Each number is 128 + 32 x the weight over its row's rms, rounded and kept within 0 to 255. Layers, rows and columns count from 0. The size above them is the row's rms in percent of the matrix's.

# layer 8 MLP down (transposed), 1280x640, rms 0.0798, rows 785-801, columns 384-447
size [105 100  95  93  99 101  95 102  99 102 104  95  94 106 106  95  97]
[[110 133 114  83 180 141  75 130 100 122 102 121 155 128 113  77 108 117 147  52 141 113 148 115 156  70 135 114 147 109  90  80  75 158 183 113 139 164 155 132 116 126 121 147 134  50 123 117 122 153 156 183 106 113 127 107 145 181 105 174 154 131 140 179]
 [152 136 133 186 153  82 145 117 134 157 120 166 106 148 124 157 142 173 104 134 139 118 140 131  75 128 140 133 126 110  95 144 147 119 113 131 142 157 104 146 152 135 127 173  83 118 109 120 135 108 178 106 146 155 134 133 113 126  83 171  85  91 150 162]
 [123 118  87 145 100 149  85 131 171  91 179 142 118 105 118  16 129 188 145  96 132  95 175 178 128  90 139 195 129  81 100  85 180 114 130 112 143 127  71 159  96 117 122  45 188 123 131 117 128 116 153 130 149 133 146 184  90 111  59 102 115 146 124 143]
 [104 122 104 127 121  98  89 113 170 113 111  38 120 137 161 116 154 168  98 137 130 176  58  94 129 178 209 130 120 150  92  65 139  63 125 144 214  50 129 163 100 121 144 102  74 125 114 122 177 125 125 148 164 114 172 162 121 119  73 146  71 128 169  78]
 [131 149 109 146 140 105 118 155 143  91 114 116 119 105 173  89 146 173  90 185  85 181 134 107 119 180 130 128  87 127 136 116 131 111 198 145 113  84  88 119 145  76 109 101 163 118 120 146 128 155 114 145 101 102 163 182 117 108 110 109 157 187 111 124]
 [132 147 196 126  80 152 127 142 146 176 110 164 155 110 128 154  96 147 113 141  70 107 128 123 109  81 139 142 170 102 116 137 127   4 128 107 144 122  70 113  80 181 114 157 153 136 162 191 163 126 166 102  90 183 120 111 162 104 134  48 106  51 105 139]
 [154  97  93 133  92 122 114 129 125 171 176 113 161 122 152 119  63 148 153 117 147 140 131 149 105 150 215 146 157 159 154  82 145 181  60 184  94 117 112 143  68 114  95  62 106 115 117 166 106 146 123  90 109  98 163  88 152 162 115 115  96 164 121 100]
 [111 116 133 178 158 120 145 142 144 137 143  87 198  42 120 128  85 105 155 108 141 143  77  57 184 119 148 121  95 108 120 155  86  42  98 130 186 111 126  80 129 128 147 181 119 120 179 102 128 153 128 126 127 172  60  98 134 105 137 135 117  95 134 132]
 [105 127 128 104 147 145 130 141  88 107 102 144  76 180 111  73 100  61 166 127 108 124 128 172 116 146 203 172 130 159 147  41 126 161 216 194 134 108 104 143 161 191  85  72 113 110 114 117 161 174 118 136  20  48  83 124 150 127 164  91 132 122 137  92]
 [134 132 175  95 126 155 124 132  88  91 219 101 130  91 189 144 149 118 126 101 137 186 117 123 113  68 126 103 101 147 131 169 120 159 104 101 116 147 156  93 140 139 142  92 112 158 165 128 136  71 168 125 189 148 197 108 158  92 140 134 109 101 132 102]
 [ 69  90 116 101 120 131  92 114 128 167 165 127 135 118 102 147 141 119 106 125 167 122 166 201 162  86 155 134 150 171 172 110  91 151 118 130 166  63 114 135 135 109  88 127 130 105 179 129  95 129 115 104  81 144 129  76  83 164 124 156 176 150 144 119]
 [102  42 129 120 130 173 156 107 110  84 181  90 137 208 135 140 118 162 137 145  74 138 109 168 126 131 144 131 104  92 130 101 123  49 137 178 162 104 102 134 130 151 119 104 131  93 135 143 159 122  89  80 120 117 119 123 126 107 126 100 102  79  98 109]
 [103  80 169 119 130 120 162 134 135 124 135  80 166  66 151  84 113  94 157 182 161 119 133 140 155 111 118 147 108  89 171 102 134 242 107 123 148  77 121  75 140 160 116 191 142  95 142 176 148 122 125 159 159 161  84 142 123 154 143  99  67 100 111 182]
 [ 73 129  93 116  98  97 111 143 118  89 106 125 132 119 111 136  96 109 167 146 155 118 167  63 123 141 168 109 142 173 145 170 121 255 109  89  88 134  77 138 100 155 105  62 194 145 134 121 103 137 140 169 169 136 125 102  99 159 125  92 105 103 144  76]
 [116 131 124 101 109 137 115 164 208 127 129 146  98 117 127 124 123 139 153 127 134 123  89 108 189 122 166 139 127 100 140  98 109 199 173 126 135 140 140 182 136  94 158 178  90 184 116 143 155 203 160 131 160 110 152 128  91 110 145 117 144 139 123 173]
 [ 74 160 127 125 185 156 116 195 120 112  78 122 110 194 155  81  84 123 114 142 195 167 146  86 134 133 109  87 124  82 155 191 148 187  51 114 127 121 152 103 145 147 185 133 162  71 111 165 141  86 103 118 125 141 153 118  85 120  87 128 151 117  96 117]
 [148 135 148 125 102 147  98 119 132 108 115 121  86 104 139 131  90 114 111 133  79 193 120 164 117  42 133 159 125 156 103 116 163 131 149 113 156 150 131  49 146 103 178 103 116 129 138 112 130 157 188 119 155 109 108 155 103 127  80  77 130 150 149 220]]
# layer 8 MLP gate, 1280x640, rms 0.0994, rows 786-801, columns 384-447
size [ 99  97 101  95 102  93 104  97 102 104 102  99  92  99  92  95]
[[150 145 148  99 111 168 116 173 144 130 185  89  94 110 115 135  99 159  57 161 137 155 124  87 178 138 140  73 139 131 101 167 144 177 135 137  53 110 206 136 149 160 152 172  94 126 106 143 195  96 122 155 155 130 130 142 125 186 155 158 153 147 141 145]
 [123 111 106 171  83  81  92 221  73  89 147 157 106 122 178 182 171 101 142 141 102 141 205  89 139 130 114 108 125  82 150  81  82 114 179 180  88 139 151  63 122  84 175 137 160 170 113 150 142 118 154 114  87  81 170  83 117 163 152 108 154  59 109 103]
 [168 135 154 171 174 108 164 140 140 142 122 126 167  82 171 145 140 134  97 158  94 141 139  91 141  45 144  95  89  87  73 133  85 120 124 128 139  90 104 109 173 121 133 137 126 162 155  89 141 124 120 137 107 110 140 159 109 132 109  62 111 128 128 107]
 [184 121 157 120  94 172 133 116 125 129 125  96 112 138  77 177 148  59 143 120 193 106 131 104  93 188 146 160 177 155 118 150 129 189 132 181 156 117 145  58  87  67 100 108 160 175 130 160 205 167 112 148 164 118 106 127 112  95 134 105 102  97 157 161]
 [162  71 146 121 180 147 118  98 144 115 119 101 108 102  75 122 125 143 142 121 106 165 152 110  85 130 141 109 188 113 149 186  99  67 125 152 161 163 141 140  56  94 120 148 135  61 119 138 171  83 130 125 134  68 135 101 135 147 142  95 156 140 131 154]
 [158 147 100 141 102 131 107 112 120  70 150 117 120 145 134 148  79 115 173 132 128 151 113 167 208 133 146  73 150 151 198 126  90 106 108  75  84 111 135  92  91 122  86  94 155 145 120 176  94 154 143 109 113 148 115 104 172  91  99 147  78 108 122 104]
 [128 204 128 163 138  90 156 126 181 146 117  95  79  89 100 188 119 114 104 155 187 201  70 109 103 126  75  81 134 110 116 128 132 131 177 130 129 109 126 116 140 157 158 100 115  88 138 151 105 140 192 121  90 100 140 167 120 164 155 169  89 137 215  63]
 [145 148  95 154 140 103 110 100 167 165 153  84 121 114 120  51 114 128 117 167 117 103 173 124 108 115 147 132 132 147 157 136 195  82 100 154 182 127 120 119 114 118 132  95 128 101 104  68 122 103 136 153  83 210  97 142 109  85 120 151 111 156 153 146]
 [133 158 187 164 194 102 141  99 138  78 120 166 123 100 131 127 145 123  31 125 119 156 108 128 177 157  99 103 154 123 149 125 139 102 183 126 190 125 107 166 146 107  73 173  90 126 112  89 117 138 122  62 111 100  84  90 134 111 159 109 103 216  99 129]
 [111 119 165  91 138 144  60  82 150 132 163 185 117 127  41 160 129 108 138 133 146  91 131 143  57  77  94 165 111 167 166 102 143  81 175 137 141  91 132 171 146  56 103 129 176 115 113  99 121 142 102 156 128 156  92 143 170 132 185 144  81 187 194  81]
 [111  94 114 166  82 105 161 105 150 145 179 133 147 147 123 118 128  71  83 141 139 135 154 169 108 174  47 157 112  91  79 126 140 101 136 114 118 144 157 119  99 102 133 158 162 132  92 121 102 103 143 120 163 152 155 142 168 166 196  92 120 104 152 105]
 [127 135 100  94 139  87 154 109  82 114  96 129 131  78 131 132 125 143 181 139 149 183 173  95 146 161 114 183 142 105  95 103 127 152 127 136  72 113 122 183  94 108 137 101  56 120 133 124 148 149 128 133  96 163 143 127 104 131  61 169  80 112 126 108]
 [ 87 129 151  92 151 161  82 122 120 101 115 128 102 132  82 158 165 175 131 121 111 106 115 129 189  97  80 129 191 134 125 156 122 155 121 126 166 135  37  88 119  76 141 111 181 106 120 143 188 196 157 134 121  76 138 157  31 108 125 119 116 105 129  58]
 [120 143 189 156 126 167 142 178 143 156 122 112 126 120 168 136 164 142 155 179 111 162 116 171 157 116 124 110 154 129 140 172 103 174 151  77 137 174 162 104 135  84 120 143 112 105 113 158 188 137 140 111  88  95  86 112 100 127 135  97 131 119 116 199]
 [ 93 152 135 129 138 214 114 123 159 128  94  75 123 167 154 164 128 121 152 114 190  75 101 109 160 116 126  84 108 134 135  72  84 119 140  93  93 134 150 103 188 184 166 163  91 139 129 163 163 154 130 120 171  87 154 100 170 131  85 156 152 159 182  89]
 [119 127 145 100 116 146  88 128 121  93 145 131  55 141  84 121 136 115 178  96 146 116 104 174 124 150  85 131  97 175 171 143 107 132 158 123 127  98 180 160  62  68 192 125 164  96 164  96 193 127  83 146 107  96  61  90  94 134  92 149 119 150  73  73]]
# layer 8 MLP up, 1280x640, rms 0.109, rows 786-801, columns 384-447
size [ 96  95 100  99  98  98 102  97  98 105 105 100 109 104  95  99]
[[116 145 122 126 139  80 144  74 124  69 117 130 161 166 117 107 137  82 181  99 160 102 113 117  98 136 155 126  87 105  83 176 123 148  95 160 132 122 126 114 113 117 135 174 112 141 139 130 120 106 158 110 145 153 140 148  99 110  77 121 111 101 127 117]
 [150 170 133 117 138 145  70 175  73 143 104 143 101 134 111 132 135 168 177  92 109 121 124 126  89  91 157 149 146 108 120 215  54 144 111 143  47  77 118 107 111  93 111 123 144 114 105 175 131 140 185  95  90 171 200 125 159 164 148  93 152 149  98 118]
 [147  92 128 204 207 155 135 130  93 135 146 165 121 131  96  95  99 117 116  94 189 161 114 185  90 102  59 120 169 117 160 149 129  84  93  82 153 151 162 194 134 169 163 125 147 110 157 102  94 169  65 134 124 135 140 126 135 139  98 103  89  98 127 113]
 [215  92 150 163 121 125  92 115 120 101 106  89 100 129 102 129 165 151 193 100  92 104 126 223  89 133  85 141 146 174  51 110  69 144 138 107 168 157 151 141 157 102 140 190 109 138 124  81 106 146 125 140 139 155 117 174 128  99 162  75  93 117 146 189]
 [164 102 150 169 147 161  87 134  82 123 179 114 138 121 138 107 105 153 103 129 132 106 173  72 124  99 130 148 166 145 113 171 112 135 180 130 148 147  34 160  89 164 143  71  99 103 113 108 117  75 104 109  90 141 141 117 130 149  79 117 181 151  83 111]
 [148 177 151 128 119 155 120 144  82 136 114 149 152 141 126 189  95  79 137 140 114 147 168 172 147 119 157 119 116 131 133 155  97 140 171  68 147  99 155 160 156  99 148 115 133 176 132 149  70 141 119  88  76 102 138  77 146 160 135 123 149 139 165  67]
 [151 107 130 123 127 194  85 164  90 171 144 102 114  98 113  69 129 106  89 178 120 112 135 148 116 150 165 192 111  87 112 143 184  93 156 124 128 159 132 118 115  96 162 129  99 152  78 196 192 138 152 180 114 224 149 120 108 126 101 154 128  76 103 105]
 [137  90 199 122 108 133 157 207  87 103 157 111 103 163 180  94 150 105 107 145 130 141 102 161 171 102 136 133 145 129  82 140 139 141 150 178 167 113 140 163  99 152 145 167  77 155 181 109 146 151 101 125 123 128 124 103  69 121 134  80 170 182 115 112]
 [190 137 161 185 130 119 101 126  84 119 141 134 184  99 112 107 114  94 110  97 115 171 150  95  44 103 169  84 171 100 188 175 118 149 103  95 139  86  76 108 176  98  95 151 161 149 111  43 133 139 121 104  94 133  93 116 148 129  98 173 111 151 106  97]
 [ 98 160 146 118 178 118  92 146 102 156 131 117 174 110 109 111 184 102 163 174  92 144 137 149  94 114  90 130 123 177 123 147 119 156 165 129 167  91 191 148 161  78 152 134 144  80 162 104 161 145  97 102 103 200 158 122 121 187 138 126 123 159 168 134]
 [ 77 125 149  86 103 125 148 170 150 135 121 137 100 186 126  70 160 194 133 126 152 163 128  71  99 122 152 108 137 112 177 136 108 127 159 128 164 169 136 119 140  96 107  75 154  97 133 155  91 122 119 155  87 155 120 133 139 138 117 105  97 129 171 196]
 [147 204 167 147 158 147 112 150 107  53 140 191  93 170 163 107 169 122 115  74 132 121 100 128  99 112 129 133 111  79 157 138 138 129  87  86 140 181 138 110  82 164 108 153 109 144 183 134 155  97 105 109  96  75 103 123 123  60 184  99  43 109 148  80]
 [ 77 109 193 119 149 194 104 130 152 101  85 115 104 151 167 180 184 131 107 117 153 155 161 105 163  61 123 130 202 130 136 139 131  92 102 159 151 200  89 122  53  95 157 167 114 123 103  78  97 197  60 108  96 118  97 131 125 106 107 154 166 145 107 154]
 [141  87 112 116 126 147 118 165 130 161 111 128 114 109  59 100 173  52 126 129 136 145 158 146 164 113 120 132 149 138 128 113 138 101 121 171 116 123 162 135 156  93 120 122 139 117 157  79 123 131 136 111 100 129 158 108 112  83 157 179 119 138  74 174]
 [124 169 112  96 155 140 123 107 185 135 131 162  94 117  98 119 164 125 135 147 122 171  82 157 104  94 140 161  77 140 143 189 153 101 179 128  90 122 168 121  92 171 151 151  67 118 137 143 105 127 173 133 146 100 166  68 149 160 122 122  74 110 156 104]
 [104 162 148 184 150 150 106 181 119 119  39  82  92 178 154 135 160 167 144  99 130 135 150 136 151 130 147 125 100  93 131 143 140 147 124 189 155 137  98 114  96 126 140 110  92 125 154  88 162 116 156  80 155 136 131 172 113 167 135 154 114 143 151  93]]